Each number is 50 + 10 x the weight over the matrix's rms, rounded and kept within 0 to 99. Layers, rows and columns count from 0.

# layer 10 MLP down, 96x256, rms 0.0824, rows 0-95, columns 0-63
50 58 52 50 58 51 30 53 41 54 61 64 43 55 38 50 53 68 49 41 41 38 39 27 64 57 32 43 44 57 40 49 48 49 51 38 50 46 47 63 55 43 67 54 43 61 48 46 47 54 49 44 44 39 41 67 44 45 52 48 58 58 67 48
59 42 63 48 34 45 50 52 56 40 52 42 46 42 32 45 36 64 33 65 52 55 63 62 42 63 67 41 58 42 38 47 50 46 38 60 41 53 50 35 64 44 50 47 53 54 56 51 46 43 53 51 29 60 56 48 45 46 60 59 29 59 28 34
56 42 42 50 45 51 40 52 47 48 40 62 62 46 42 69 56 50 41 48 59 36 40 55 63 50 42 50 41 53 49 59 49 53 64 65 46 44 48 33 56 44 35 33 43 60 21 63 39 48 54 69 46 27 38 51 43 56 56 44 65 65 64 42
37 58 48 52 64 68 34 48 42 49 55 69 65 40 60 56 53 58 67 41 37 62 43 51 46 69 51 56 70 55 56 54 55 61 45 54 61 63 48 50 49 55 60 40 44 55 62 55 45 41 45 52 34 54 58 49 46 49 40 52 21 45 48 38
46 56 41 29 54 58 52 32 45 59 48 56 58 57 64 39 45 53 34 58 41 53 37 56 56 51 51 63 32 48 47 48 52 59 45 42 47 42 30 72 62 46 53 44 45 42 46 51 57 61 48 61 33 44 45 62 36 53 58 63 43 51 57 43
57 53 46 48 47 54 63 40 48 42 42 56 39 57 53 58 69 53 57 35 34 56 61 61 62 71 47 44 48 56 40 63 46 37 43 37 56 50 43 34 65 53 58 69 52 62 45 51 51 47 65 60 73 56 52 57 48 51 48 44 47 58 53 49
41 76 39 50 66 44 49 42 58 46 45 53 59 48 71 55 59 44 54 61 50 40 52 57 56 61 61 40 39 59 55 53 48 41 39 52 41 53 48 45 74 54 56 54 38 60 64 67 55 57 61 48 46 43 52 57 44 61 38 62 37 56 28 48
50 43 42 75 44 38 44 55 63 57 57 44 36 46 53 53 42 43 41 37 55 57 33 37 44 47 54 52 46 61 59 37 52 57 57 42 41 44 57 62 58 57 57 59 42 34 41 39 60 55 44 49 37 71 56 54 71 48 57 41 50 46 57 62
48 34 48 34 49 35 52 49 54 40 44 34 53 49 36 42 43 40 37 60 43 66 47 66 55 43 36 46 45 58 30 46 64 58 55 39 59 53 39 32 38 40 56 59 63 74 43 44 45 58 41 57 32 35 57 49 52 44 52 59 53 53 48 47
51 52 57 72 53 38 31 41 58 35 33 49 52 58 41 70 49 80 49 56 58 63 44 57 38 46 57 32 40 55 41 63 50 35 50 51 45 64 53 44 53 41 59 50 62 53 45 42 43 58 59 61 67 55 69 46 37 43 37 37 40 48 45 60
47 58 49 40 47 58 57 48 41 73 58 64 51 56 50 46 62 58 43 54 34 40 42 58 52 66 33 44 41 44 52 53 60 38 51 43 55 46 46 52 58 38 48 32 68 37 59 54 78 56 35 49 73 37 46 63 51 58 51 40 50 51 27 52
48 40 56 53 49 63 46 63 46 56 42 48 45 33 54 32 44 43 71 49 36 38 38 47 48 42 55 50 37 62 57 43 60 40 51 63 25 64 50 42 37 54 49 47 33 70 53 64 55 23 59 55 61 58 58 42 36 58 56 43 46 41 43 64
70 50 49 41 48 50 48 46 40 52 61 42 46 45 58 49 57 37 56 45 59 40 53 54 58 44 64 53 43 45 36 50 47 60 50 43 60 49 49 71 45 51 48 55 56 38 40 50 62 40 57 58 38 57 40 55 56 56 69 62 53 64 55 45
44 48 54 52 56 30 46 45 46 49 57 48 49 61 52 53 43 52 62 57 52 45 42 60 37 45 45 42 43 61 45 45 42 47 44 43 41 39 46 54 45 53 50 58 66 72 43 44 46 60 41 38 52 63 56 48 41 62 52 46 72 38 38 53
48 49 60 51 48 36 55 45 47 69 38 40 44 51 55 60 66 59 34 47 54 57 52 61 42 43 64 32 54 50 42 60 30 74 53 41 50 46 38 57 68 32 59 38 34 56 52 48 39 54 45 58 46 54 53 57 60 48 63 62 65 51 35 50
43 46 68 48 59 56 61 47 57 32 59 28 51 57 50 56 36 39 56 49 58 56 55 49 59 58 51 45 41 46 46 63 39 67 62 45 61 52 38 48 54 40 43 49 52 35 62 47 52 37 44 47 58 73 60 40 49 55 35 61 50 51 30 66
52 32 55 46 40 39 45 47 59 46 41 50 38 41 54 52 47 55 51 59 73 66 35 53 50 48 38 34 56 54 44 64 56 54 50 66 52 38 53 68 37 41 49 52 52 58 44 36 55 62 67 62 34 44 57 27 52 43 48 50 54 66 51 54
27 34 63 60 41 59 49 56 30 44 56 55 47 48 55 55 65 51 37 53 57 51 56 42 60 49 48 37 59 44 50 50 69 55 64 29 41 39 66 62 44 36 48 55 37 41 50 46 58 54 60 49 53 61 39 75 60 38 50 54 56 41 81 47
41 59 46 44 39 51 66 41 34 41 50 61 41 50 36 36 42 58 65 46 51 39 50 49 64 53 51 58 51 55 43 43 48 40 65 55 38 55 51 40 48 55 60 35 45 42 51 39 68 51 22 38 56 55 52 54 67 60 65 42 45 52 51 61
49 37 56 50 66 47 44 55 60 40 53 28 40 42 55 48 52 43 48 60 41 45 36 50 50 66 64 33 50 41 64 41 66 41 50 68 42 58 51 49 37 51 42 34 61 35 59 52 54 21 42 48 73 61 40 49 58 49 40 49 47 35 38 53
60 48 39 53 40 64 54 55 50 60 65 34 52 56 51 46 34 28 45 53 42 53 59 39 41 58 54 39 37 47 43 59 43 62 67 48 54 50 52 57 63 56 61 54 57 39 65 49 21 34 70 57 56 53 55 46 61 54 55 61 60 40 29 40
34 49 58 53 47 68 50 48 42 32 51 42 46 48 37 47 63 57 47 51 36 43 34 44 53 48 46 58 58 47 50 62 54 43 66 60 40 52 55 58 50 53 26 56 53 49 48 36 58 57 38 62 65 54 49 38 48 61 55 52 50 39 45 56
52 39 41 42 52 33 60 71 26 62 61 50 40 44 56 38 58 45 55 45 61 58 45 50 59 53 31 55 52 25 49 51 61 62 73 31 67 42 46 35 57 32 52 35 48 31 50 61 53 31 50 42 51 60 57 44 62 42 37 58 61 69 39 48
49 65 46 60 20 51 43 40 30 61 61 55 72 35 40 53 27 55 50 48 47 45 36 42 49 35 57 55 50 45 40 45 64 52 48 47 45 41 59 46 51 73 43 52 45 35 49 55 45 49 60 52 55 50 51 58 46 61 49 52 58 50 58 42
51 48 44 56 36 44 66 74 56 61 51 56 43 55 56 49 41 55 53 49 63 40 50 48 44 26 54 56 41 43 62 54 39 42 43 54 49 58 67 42 44 36 62 60 58 52 49 39 55 63 64 55 56 57 49 38 55 58 50 55 38 55 48 33
55 51 53 67 58 36 47 50 38 68 50 56 39 37 48 39 50 52 62 44 50 59 58 26 37 36 46 45 71 23 61 33 39 30 45 46 45 47 62 41 49 44 61 46 40 52 55 56 64 70 58 36 48 52 67 27 35 53 56 37 51 64 45 48
48 46 62 62 52 45 49 38 47 46 63 52 56 60 41 48 69 57 57 53 66 60 62 57 68 50 45 44 43 37 60 61 53 56 60 52 59 39 51 62 57 62 42 44 43 47 54 59 55 35 38 57 56 66 31 61 62 47 54 56 63 61 66 55
51 62 72 39 65 59 47 47 49 60 55 48 57 57 62 64 66 55 45 62 62 73 48 73 56 60 51 36 55 49 58 70 33 53 55 49 60 53 41 38 48 38 49 60 36 63 47 60 36 64 49 30 64 52 48 38 50 65 41 54 43 47 44 41
61 46 59 78 45 31 63 48 58 62 45 50 62 45 55 42 40 28 49 47 67 37 55 67 45 52 43 51 49 48 53 49 52 53 46 56 53 46 48 41 59 49 58 51 48 65 60 58 48 66 40 37 54 62 69 54 61 46 38 60 57 43 43 64
58 66 45 47 49 47 58 57 54 52 53 45 56 58 58 53 44 54 34 67 45 46 59 68 56 41 68 65 59 48 54 50 64 63 62 54 58 52 39 55 58 46 64 49 48 43 58 56 62 29 45 62 50 36 48 51 60 41 52 39 40 40 36 42
62 64 48 48 56 37 56 63 57 44 63 48 42 61 64 50 30 37 46 49 61 47 41 43 48 63 43 45 42 45 56 50 59 45 51 57 52 65 42 45 65 41 39 48 52 60 45 46 50 34 65 44 48 46 54 58 39 60 58 60 60 54 40 54
58 48 57 46 64 54 43 57 63 47 43 61 39 49 50 51 47 51 58 56 45 54 57 61 69 56 54 44 42 38 81 52 45 54 60 53 56 34 33 53 65 51 41 41 52 42 39 62 57 37 72 42 55 46 38 44 58 47 77 71 55 47 57 42
37 64 50 54 48 60 55 46 52 71 48 53 54 61 59 51 70 64 65 52 50 31 33 57 42 46 47 57 42 58 44 51 46 51 46 41 34 56 59 61 41 78 51 41 59 41 64 46 54 71 70 53 46 39 57 58 73 44 39 41 43 58 46 50
51 00 42 47 71 63 45 52 58 67 41 37 38 43 55 51 58 32 56 51 49 63 47 41 58 54 68 35 48 59 41 38 45 50 53 39 55 49 47 31 50 41 44 38 36 47 57 46 49 29 50 60 42 49 58 62 61 32 51 62 66 49 50 53
37 56 41 60 59 51 59 45 59 62 61 39 61 37 57 54 72 58 44 50 51 59 52 50 40 52 45 66 70 40 41 60 57 53 28 37 52 32 44 60 56 50 59 66 61 41 51 42 42 36 55 56 46 67 48 74 53 63 58 50 60 47 54 38
47 52 61 44 61 47 53 51 55 50 57 48 59 41 53 49 53 47 56 48 47 39 39 49 52 69 48 36 51 56 50 42 65 61 36 67 60 58 50 41 65 41 61 51 43 52 75 39 50 37 53 62 36 50 46 45 38 61 47 64 42 45 59 62
62 45 63 55 58 49 60 47 28 46 55 52 41 63 51 53 63 67 67 45 53 76 39 33 38 55 63 31 48 47 43 56 51 56 48 42 63 73 56 35 29 50 70 27 44 49 47 64 51 39 58 52 63 54 73 63 49 63 48 52 47 31 41 59
42 75 67 42 35 49 39 45 49 61 48 72 56 43 57 46 52 38 54 53 46 28 63 41 58 56 61 69 68 42 54 47 54 61 63 54 49 50 49 52 48 26 49 55 34 33 55 50 51 54 50 33 40 51 56 57 27 40 45 41 49 46 47 64
52 59 57 36 54 64 40 44 47 45 57 50 65 39 63 48 36 35 52 33 46 38 48 42 39 45 51 51 55 48 57 43 41 34 33 57 60 58 66 48 54 44 52 54 34 41 61 51 37 55 63 46 44 47 50 43 61 68 57 46 29 46 48 31
60 25 42 44 59 55 53 65 32 46 55 54 48 65 56 66 56 37 39 55 44 67 35 31 43 37 53 59 58 32 29 55 54 34 64 33 56 57 26 56 38 49 51 31 33 60 41 46 59 52 55 50 39 49 48 70 52 51 52 51 52 50 57 51
46 50 56 32 40 59 57 51 56 63 39 85 37 53 45 29 50 40 41 45 52 55 58 39 59 52 59 48 63 60 60 52 54 59 55 54 46 50 48 56 51 42 70 31 52 50 42 46 57 60 47 35 43 54 46 56 46 45 48 44 60 57 54 28
55 30 67 59 42 55 37 53 60 57 67 68 33 66 46 39 49 54 49 58 55 52 60 65 62 32 33 43 49 43 48 59 68 49 47 61 44 60 58 43 74 34 54 34 34 64 34 66 59 32 43 32 23 40 53 55 50 44 40 35 56 62 60 27
47 38 39 76 43 40 46 51 66 56 54 28 55 48 41 67 64 65 78 62 67 54 41 70 54 39 49 48 45 55 47 43 51 53 38 48 60 48 51 48 48 57 61 45 56 30 56 27 55 40 48 75 59 37 52 77 45 39 49 57 54 55 40 62
37 54 50 58 49 51 62 52 44 56 43 43 60 55 59 52 68 48 63 60 48 49 38 40 49 57 62 33 43 61 34 48 41 53 62 57 45 39 52 65 54 57 50 52 53 37 59 61 47 57 46 46 43 46 41 35 67 38 51 54 54 46 61 59
47 79 44 40 59 46 53 47 61 48 51 54 61 36 55 69 49 33 47 35 61 53 62 65 48 61 48 68 46 52 69 42 70 52 43 41 55 46 37 50 65 57 47 42 65 50 53 42 58 52 68 48 59 49 44 37 66 74 40 51 38 70 38 25
50 41 30 53 63 36 63 50 39 44 60 56 38 44 23 36 35 49 39 52 36 60 42 54 34 54 65 53 42 66 52 43 60 47 64 73 73 45 63 50 46 44 34 71 49 45 54 65 64 32 48 62 53 44 61 57 60 34 56 53 58 54 42 42
54 28 37 61 45 51 72 46 36 33 60 40 52 44 46 47 56 60 45 48 43 59 34 40 45 55 66 32 44 37 49 41 45 72 58 59 38 47 48 52 49 51 59 52 39 49 39 60 67 19 63 53 63 61 67 68 51 50 52 49 47 64 58 54
55 61 64 51 55 48 47 31 50 47 53 35 49 46 26 62 38 48 66 59 52 59 49 52 44 56 41 35 49 55 43 53 54 59 49 61 78 49 33 52 42 58 34 39 59 55 55 62 49 55 57 53 53 53 68 41 55 49 62 45 48 34 41 40
41 50 54 48 39 75 62 42 51 59 23 43 60 46 46 65 57 43 63 38 49 54 62 50 43 53 67 55 65 51 59 40 56 46 56 61 52 55 51 56 36 58 45 46 43 55 53 38 48 56 45 37 42 60 50 53 55 48 45 51 51 41 48 55
56 49 48 68 44 44 52 65 56 58 32 66 49 33 57 58 59 61 42 55 51 52 44 55 64 50 68 43 63 46 51 49 56 46 55 66 42 57 43 35 43 49 55 62 38 53 56 41 60 40 44 63 48 71 41 49 48 54 56 61 47 61 57 35
77 57 44 47 35 39 53 44 60 54 56 37 48 56 25 56 45 45 49 39 73 71 54 45 43 56 46 48 71 36 36 49 58 55 62 50 53 54 58 64 51 51 48 61 45 57 48 43 56 63 61 50 62 47 71 59 47 52 53 28 42 59 53 40
56 43 52 33 53 38 65 50 49 66 55 55 60 63 59 38 45 69 47 45 63 57 41 42 44 50 64 65 45 46 42 35 53 32 58 48 40 53 56 60 47 40 54 66 47 42 47 49 26 65 40 44 52 43 63 45 39 88 53 53 66 51 53 31
53 44 51 45 54 37 34 54 49 48 56 40 53 36 46 58 45 43 60 32 53 62 34 43 41 56 43 49 38 49 40 45 42 44 39 60 63 44 65 45 54 41 50 44 52 48 54 59 54 40 47 37 57 34 45 52 67 34 40 43 31 64 22 42
43 50 45 36 35 44 55 55 45 59 54 51 46 56 45 29 62 56 46 62 51 51 61 51 29 37 60 46 61 66 39 56 39 53 51 26 35 55 71 39 40 44 38 62 48 54 60 35 43 62 58 71 51 49 45 51 38 43 53 38 46 68 43 39
77 57 44 49 50 34 48 32 51 52 63 47 48 47 45 44 53 53 54 54 59 40 47 64 42 64 40 39 43 47 33 62 55 56 53 63 52 40 38 52 37 46 49 58 42 47 59 51 39 42 49 56 44 52 33 63 52 47 49 46 81 46 38 49
57 26 54 58 28 54 54 46 59 39 48 68 34 47 37 58 57 51 65 37 54 62 33 43 59 57 38 68 45 51 43 46 46 54 79 37 51 49 45 38 41 49 33 46 39 56 37 37 51 36 57 59 26 58 29 44 46 22 71 44 52 51 58 43
59 67 42 50 70 49 38 50 52 46 41 42 46 59 51 51 62 35 62 29 38 57 60 58 47 40 39 50 44 67 59 54 52 35 69 69 37 45 53 46 44 47 63 59 60 50 53 55 62 68 56 50 42 49 44 51 67 63 46 61 60 40 39 53
41 44 56 46 38 42 43 38 42 51 54 35 48 60 43 43 52 41 72 58 65 44 61 50 29 59 58 53 32 63 68 47 50 53 40 61 51 51 64 51 50 69 54 49 70 40 44 52 44 56 56 56 53 54 47 50 64 22 56 43 60 45 52 67
64 55 48 47 51 42 48 57 30 54 52 50 57 39 21 59 49 45 52 55 46 45 56 56 65 42 54 55 50 45 51 41 50 45 60 57 49 33 38 60 68 44 35 49 63 49 40 60 41 35 58 51 48 54 28 51 59 50 50 51 40 39 60 42
60 43 52 60 57 51 46 48 41 36 36 60 57 47 43 43 56 53 34 45 42 64 52 54 42 26 29 19 56 37 52 64 49 47 66 56 46 34 45 57 41 44 54 48 46 46 42 39 31 39 40 50 54 33 70 51 48 36 55 48 54 68 52 48
34 47 50 45 50 45 70 62 50 53 59 50 44 51 61 51 48 51 53 36 35 33 38 46 41 54 62 57 58 39 46 65 58 50 53 53 48 48 62 40 52 39 57 50 43 57 56 51 36 50 29 50 50 54 58 57 78 65 54 65 63 56 49 57
55 36 56 59 42 68 36 56 57 58 37 47 44 52 37 58 44 40 45 68 50 59 47 51 64 59 44 39 54 52 53 45 60 53 67 35 57 36 57 30 42 63 51 51 54 67 54 46 51 47 50 40 60 58 57 35 52 32 62 62 53 33 38 51
45 52 67 41 45 43 45 45 62 62 68 42 58 48 69 44 39 51 61 41 42 51 59 54 43 54 68 61 55 46 50 42 36 62 46 40 52 58 51 60 53 39 48 40 57 44 44 44 42 55 59 47 44 46 66 54 55 50 57 42 66 54 53 47
54 34 39 39 65 60 49 50 31 40 46 40 37 58 41 49 62 50 53 50 42 58 49 48 50 68 51 49 45 50 67 55 67 47 64 60 60 46 51 41 53 46 41 55 37 55 55 68 50 62 32 59 62 45 52 56 53 54 42 53 47 56 41 32
45 14 49 47 58 63 56 58 42 45 51 56 50 45 65 62 51 64 35 32 42 63 44 45 65 47 58 59 50 41 43 51 46 46 59 52 44 56 50 33 61 51 52 51 49 58 64 63 57 22 54 41 66 46 64 44 50 61 31 48 52 55 34 39
63 18 45 41 54 57 52 55 54 30 61 47 43 57 60 38 58 29 64 66 43 57 61 61 52 66 58 45 52 74 37 47 35 40 54 64 44 78 35 37 55 49 25 53 26 43 68 57 41 49 61 50 51 58 52 50 70 42 63 52 68 50 45 42
36 49 42 46 45 48 49 52 45 49 44 53 56 55 66 53 47 51 62 40 36 43 58 61 58 65 40 64 45 41 49 38 45 44 53 39 70 30 50 43 28 46 49 52 50 51 46 43 56 58 66 44 34 63 53 52 47 49 51 67 63 40 49 40
52 61 41 39 47 60 57 51 53 38 54 34 64 54 44 60 52 31 55 39 40 48 56 42 37 45 42 56 51 47 46 48 40 64 30 54 52 68 52 36 62 57 43 44 65 50 40 60 52 59 47 38 52 45 64 43 34 58 55 63 49 64 52 55
47 44 52 59 51 51 54 47 38 56 60 63 54 51 62 54 44 51 42 51 50 31 40 38 54 39 58 45 53 48 45 35 63 48 56 50 64 30 49 25 74 57 52 39 51 55 44 68 40 50 48 41 53 63 39 37 66 58 43 53 55 49 52 69
55 45 45 51 51 47 63 48 57 61 34 41 57 58 50 64 39 59 36 34 61 45 57 53 54 36 48 34 51 37 57 47 52 49 64 56 55 49 47 50 75 43 63 61 61 55 44 39 55 52 47 39 61 44 54 58 46 47 45 42 61 60 56 48
46 37 62 43 43 57 59 55 44 52 46 32 53 56 41 74 45 49 66 42 54 58 65 55 45 49 54 57 30 48 57 56 50 64 35 66 54 48 49 43 37 49 57 40 40 47 51 60 43 27 38 68 56 50 34 72 66 33 45 43 47 38 45 63
41 55 52 60 52 69 47 48 40 55 62 46 43 50 30 57 25 51 54 56 31 34 50 68 36 42 63 57 44 47 61 62 42 59 44 51 52 49 49 55 43 55 66 58 60 70 56 37 51 59 43 42 56 51 54 44 47 60 43 47 47 55 58 51
64 12 46 49 57 47 43 63 45 50 50 56 57 45 30 49 46 40 51 50 43 53 43 44 50 62 54 54 48 44 42 49 41 66 51 53 57 38 70 26 60 59 58 43 40 54 67 34 50 18 56 68 54 41 46 49 23 42 53 51 60 43 43 48
46 54 58 43 37 51 49 44 45 51 41 39 44 35 55 48 38 58 37 21 77 59 57 42 45 45 56 46 37 54 57 56 45 54 44 57 40 54 55 43 48 73 49 59 53 47 56 45 49 43 50 30 48 40 50 49 63 36 53 30 58 51 53 57
52 58 56 28 40 50 58 43 58 55 45 44 42 58 57 43 63 59 39 49 61 62 36 45 45 53 50 65 61 62 47 52 50 50 57 37 72 59 44 50 44 42 35 40 41 46 61 37 46 53 34 46 54 60 46 48 40 59 67 32 46 59 64 51
40 47 74 62 39 43 47 50 49 52 34 53 57 31 42 44 62 53 45 64 54 59 51 54 33 52 62 51 56 44 32 50 38 60 58 65 45 50 56 63 58 56 42 56 40 54 47 29 49 48 47 30 46 57 54 57 79 45 54 48 56 59 39 64
52 63 44 46 54 54 46 71 46 41 50 36 46 40 54 52 39 44 58 57 59 52 62 55 23 51 57 47 53 64 57 54 55 51 47 57 42 56 65 62 46 50 57 52 38 59 42 62 39 40 49 58 55 38 52 50 49 36 61 58 48 31 43 42
50 55 60 50 33 41 39 56 71 56 42 57 74 35 59 46 55 57 55 52 53 49 37 47 43 60 51 41 63 49 40 48 53 30 49 50 50 56 50 40 64 49 55 51 64 34 43 49 44 69 38 43 37 65 45 54 43 39 55 43 62 70 52 56
49 60 43 50 44 55 52 57 47 45 36 48 74 59 52 61 34 74 56 63 70 40 45 45 67 40 64 48 41 47 60 52 56 50 47 65 54 44 72 53 55 45 56 38 52 48 61 52 53 47 57 51 55 65 35 37 56 43 39 56 57 44 44 44
41 38 35 63 43 58 67 33 58 51 53 47 47 50 44 45 63 44 41 58 56 55 57 48 40 53 35 64 55 49 54 49 42 52 60 62 66 41 56 45 48 47 48 50 26 47 56 40 54 61 60 71 48 47 45 56 41 44 58 40 53 67 63 63
63 43 52 46 67 51 69 63 60 60 41 40 20 65 31 53 51 47 49 48 57 58 54 49 42 43 70 46 44 61 61 46 55 62 62 58 45 54 41 51 69 38 60 48 40 43 52 58 44 47 47 38 60 44 54 42 45 45 17 33 49 48 66 46
52 58 52 71 46 58 46 49 42 68 63 42 62 51 47 71 43 49 47 61 57 39 32 64 40 44 37 52 57 51 38 58 50 43 45 46 58 50 34 32 62 55 55 67 59 60 63 75 31 50 55 48 58 55 47 53 62 37 45 49 52 62 53 61
49 60 50 56 45 47 39 54 47 45 49 55 53 50 45 39 60 33 69 47 38 69 51 38 45 45 41 53 49 75 51 47 69 34 51 37 48 57 42 46 43 54 65 54 52 50 54 49 52 42 41 43 63 40 58 54 47 46 53 52 53 61 53 36
51 34 62 37 50 63 63 45 54 61 52 60 42 42 50 41 44 64 53 50 34 47 44 49 55 62 58 57 63 53 36 42 37 71 54 50 46 40 51 45 58 52 62 56 32 45 44 56 48 45 44 61 46 60 53 49 49 73 49 56 58 57 72 34
40 47 70 62 56 59 39 45 56 58 57 65 74 46 58 43 53 51 57 40 28 55 30 35 49 56 60 56 43 45 45 51 46 54 29 59 51 62 60 71 51 37 49 63 40 75 34 55 43 53 55 61 46 48 45 47 51 49 44 30 58 48 40 49
51 43 44 62 83 57 47 43 56 53 67 49 32 62 40 33 52 53 52 36 63 53 42 46 53 45 43 52 43 28 57 60 46 48 53 56 53 63 45 57 61 38 56 57 51 32 64 50 50 41 62 55 57 61 44 63 45 48 49 53 37 46 47 47
62 43 39 31 43 52 49 51 47 51 56 47 51 66 58 54 48 51 48 46 51 46 66 39 36 48 52 46 54 52 55 62 47 34 63 52 49 33 50 42 51 55 51 45 55 63 57 68 62 44 60 44 53 42 43 56 54 49 71 47 53 41 57 56
60 29 58 39 34 38 46 66 52 55 60 44 39 60 36 41 40 43 50 40 54 21 66 39 48 44 53 45 49 24 62 60 49 42 63 42 50 30 45 52 58 50 51 53 60 53 37 46 33 62 46 45 54 71 59 31 50 40 57 63 73 44 39 55
62 19 44 60 57 60 47 52 44 38 53 54 51 50 53 39 55 25 52 28 53 69 52 46 61 43 48 34 38 37 44 54 53 59 55 33 59 44 55 32 55 67 53 45 32 48 34 54 30 21 61 48 49 56 34 68 30 30 33 66 52 64 63 49
51 47 36 57 40 63 55 47 31 52 66 53 41 38 53 29 59 65 19 50 58 50 51 58 35 59 57 61 60 48 58 41 50 61 40 49 36 55 65 57 46 60 37 43 57 62 42 59 46 38 33 41 56 41 64 69 37 55 47 59 55 51 48 51
45 46 44 50 48 53 60 60 51 60 52 65 41 50 59 37 42 53 51 39 51 62 52 48 40 59 48 44 72 34 61 45 38 50 32 43 43 56 57 25 33 52 55 47 49 56 40 39 64 43 45 49 51 50 58 54 44 48 47 49 62 62 47 38
47 53 72 39 47 60 38 57 54 68 59 46 50 46 60 66 46 56 52 54 51 58 36 53 37 41 48 45 38 52 47 68 67 30 70 37 43 60 73 51 46 49 57 56 51 53 66 55 47 55 42 55 45 48 51 35 50 48 43 38 41 54 47 45
23 26 52 37 37 49 45 33 42 56 45 44 44 30 43 45 56 45 45 55 48 73 66 55 49 58 57 48 57 47 41 36 53 60 64 40 62 75 42 40 36 44 62 52 60 52 64 37 55 33 47 54 52 38 62 53 46 58 51 49 48 45 55 63
50 47 50 70 50 64 51 46 49 41 37 42 36 44 65 46 50 47 46 42 51 56 41 57 76 46 56 34 60 46 46 55 61 35 52 43 51 42 30 53 48 62 46 56 54 46 46 50 38 51 59 52 43 55 50 38 62 50 52 51 49 59 47 64
32 38 53 48 48 53 69 60 60 46 27 67 55 36 36 39 42 41 49 49 53 43 45 44 46 55 52 38 38 51 58 46 50 32 64 41 41 53 46 66 41 60 53 58 69 43 62 53 59 40 62 60 48 51 55 39 46 32 62 70 53 61 39 57
56 40 49 43 57 42 48 40 75 34 35 45 63 42 55 50 47 44 61 66 78 71 49 49 47 60 55 47 41 48 33 59 67 54 53 52 61 58 42 53 60 46 63 32 33 43 40 62 52 50 50 47 37 54 47 63 58 45 39 33 45 31 52 55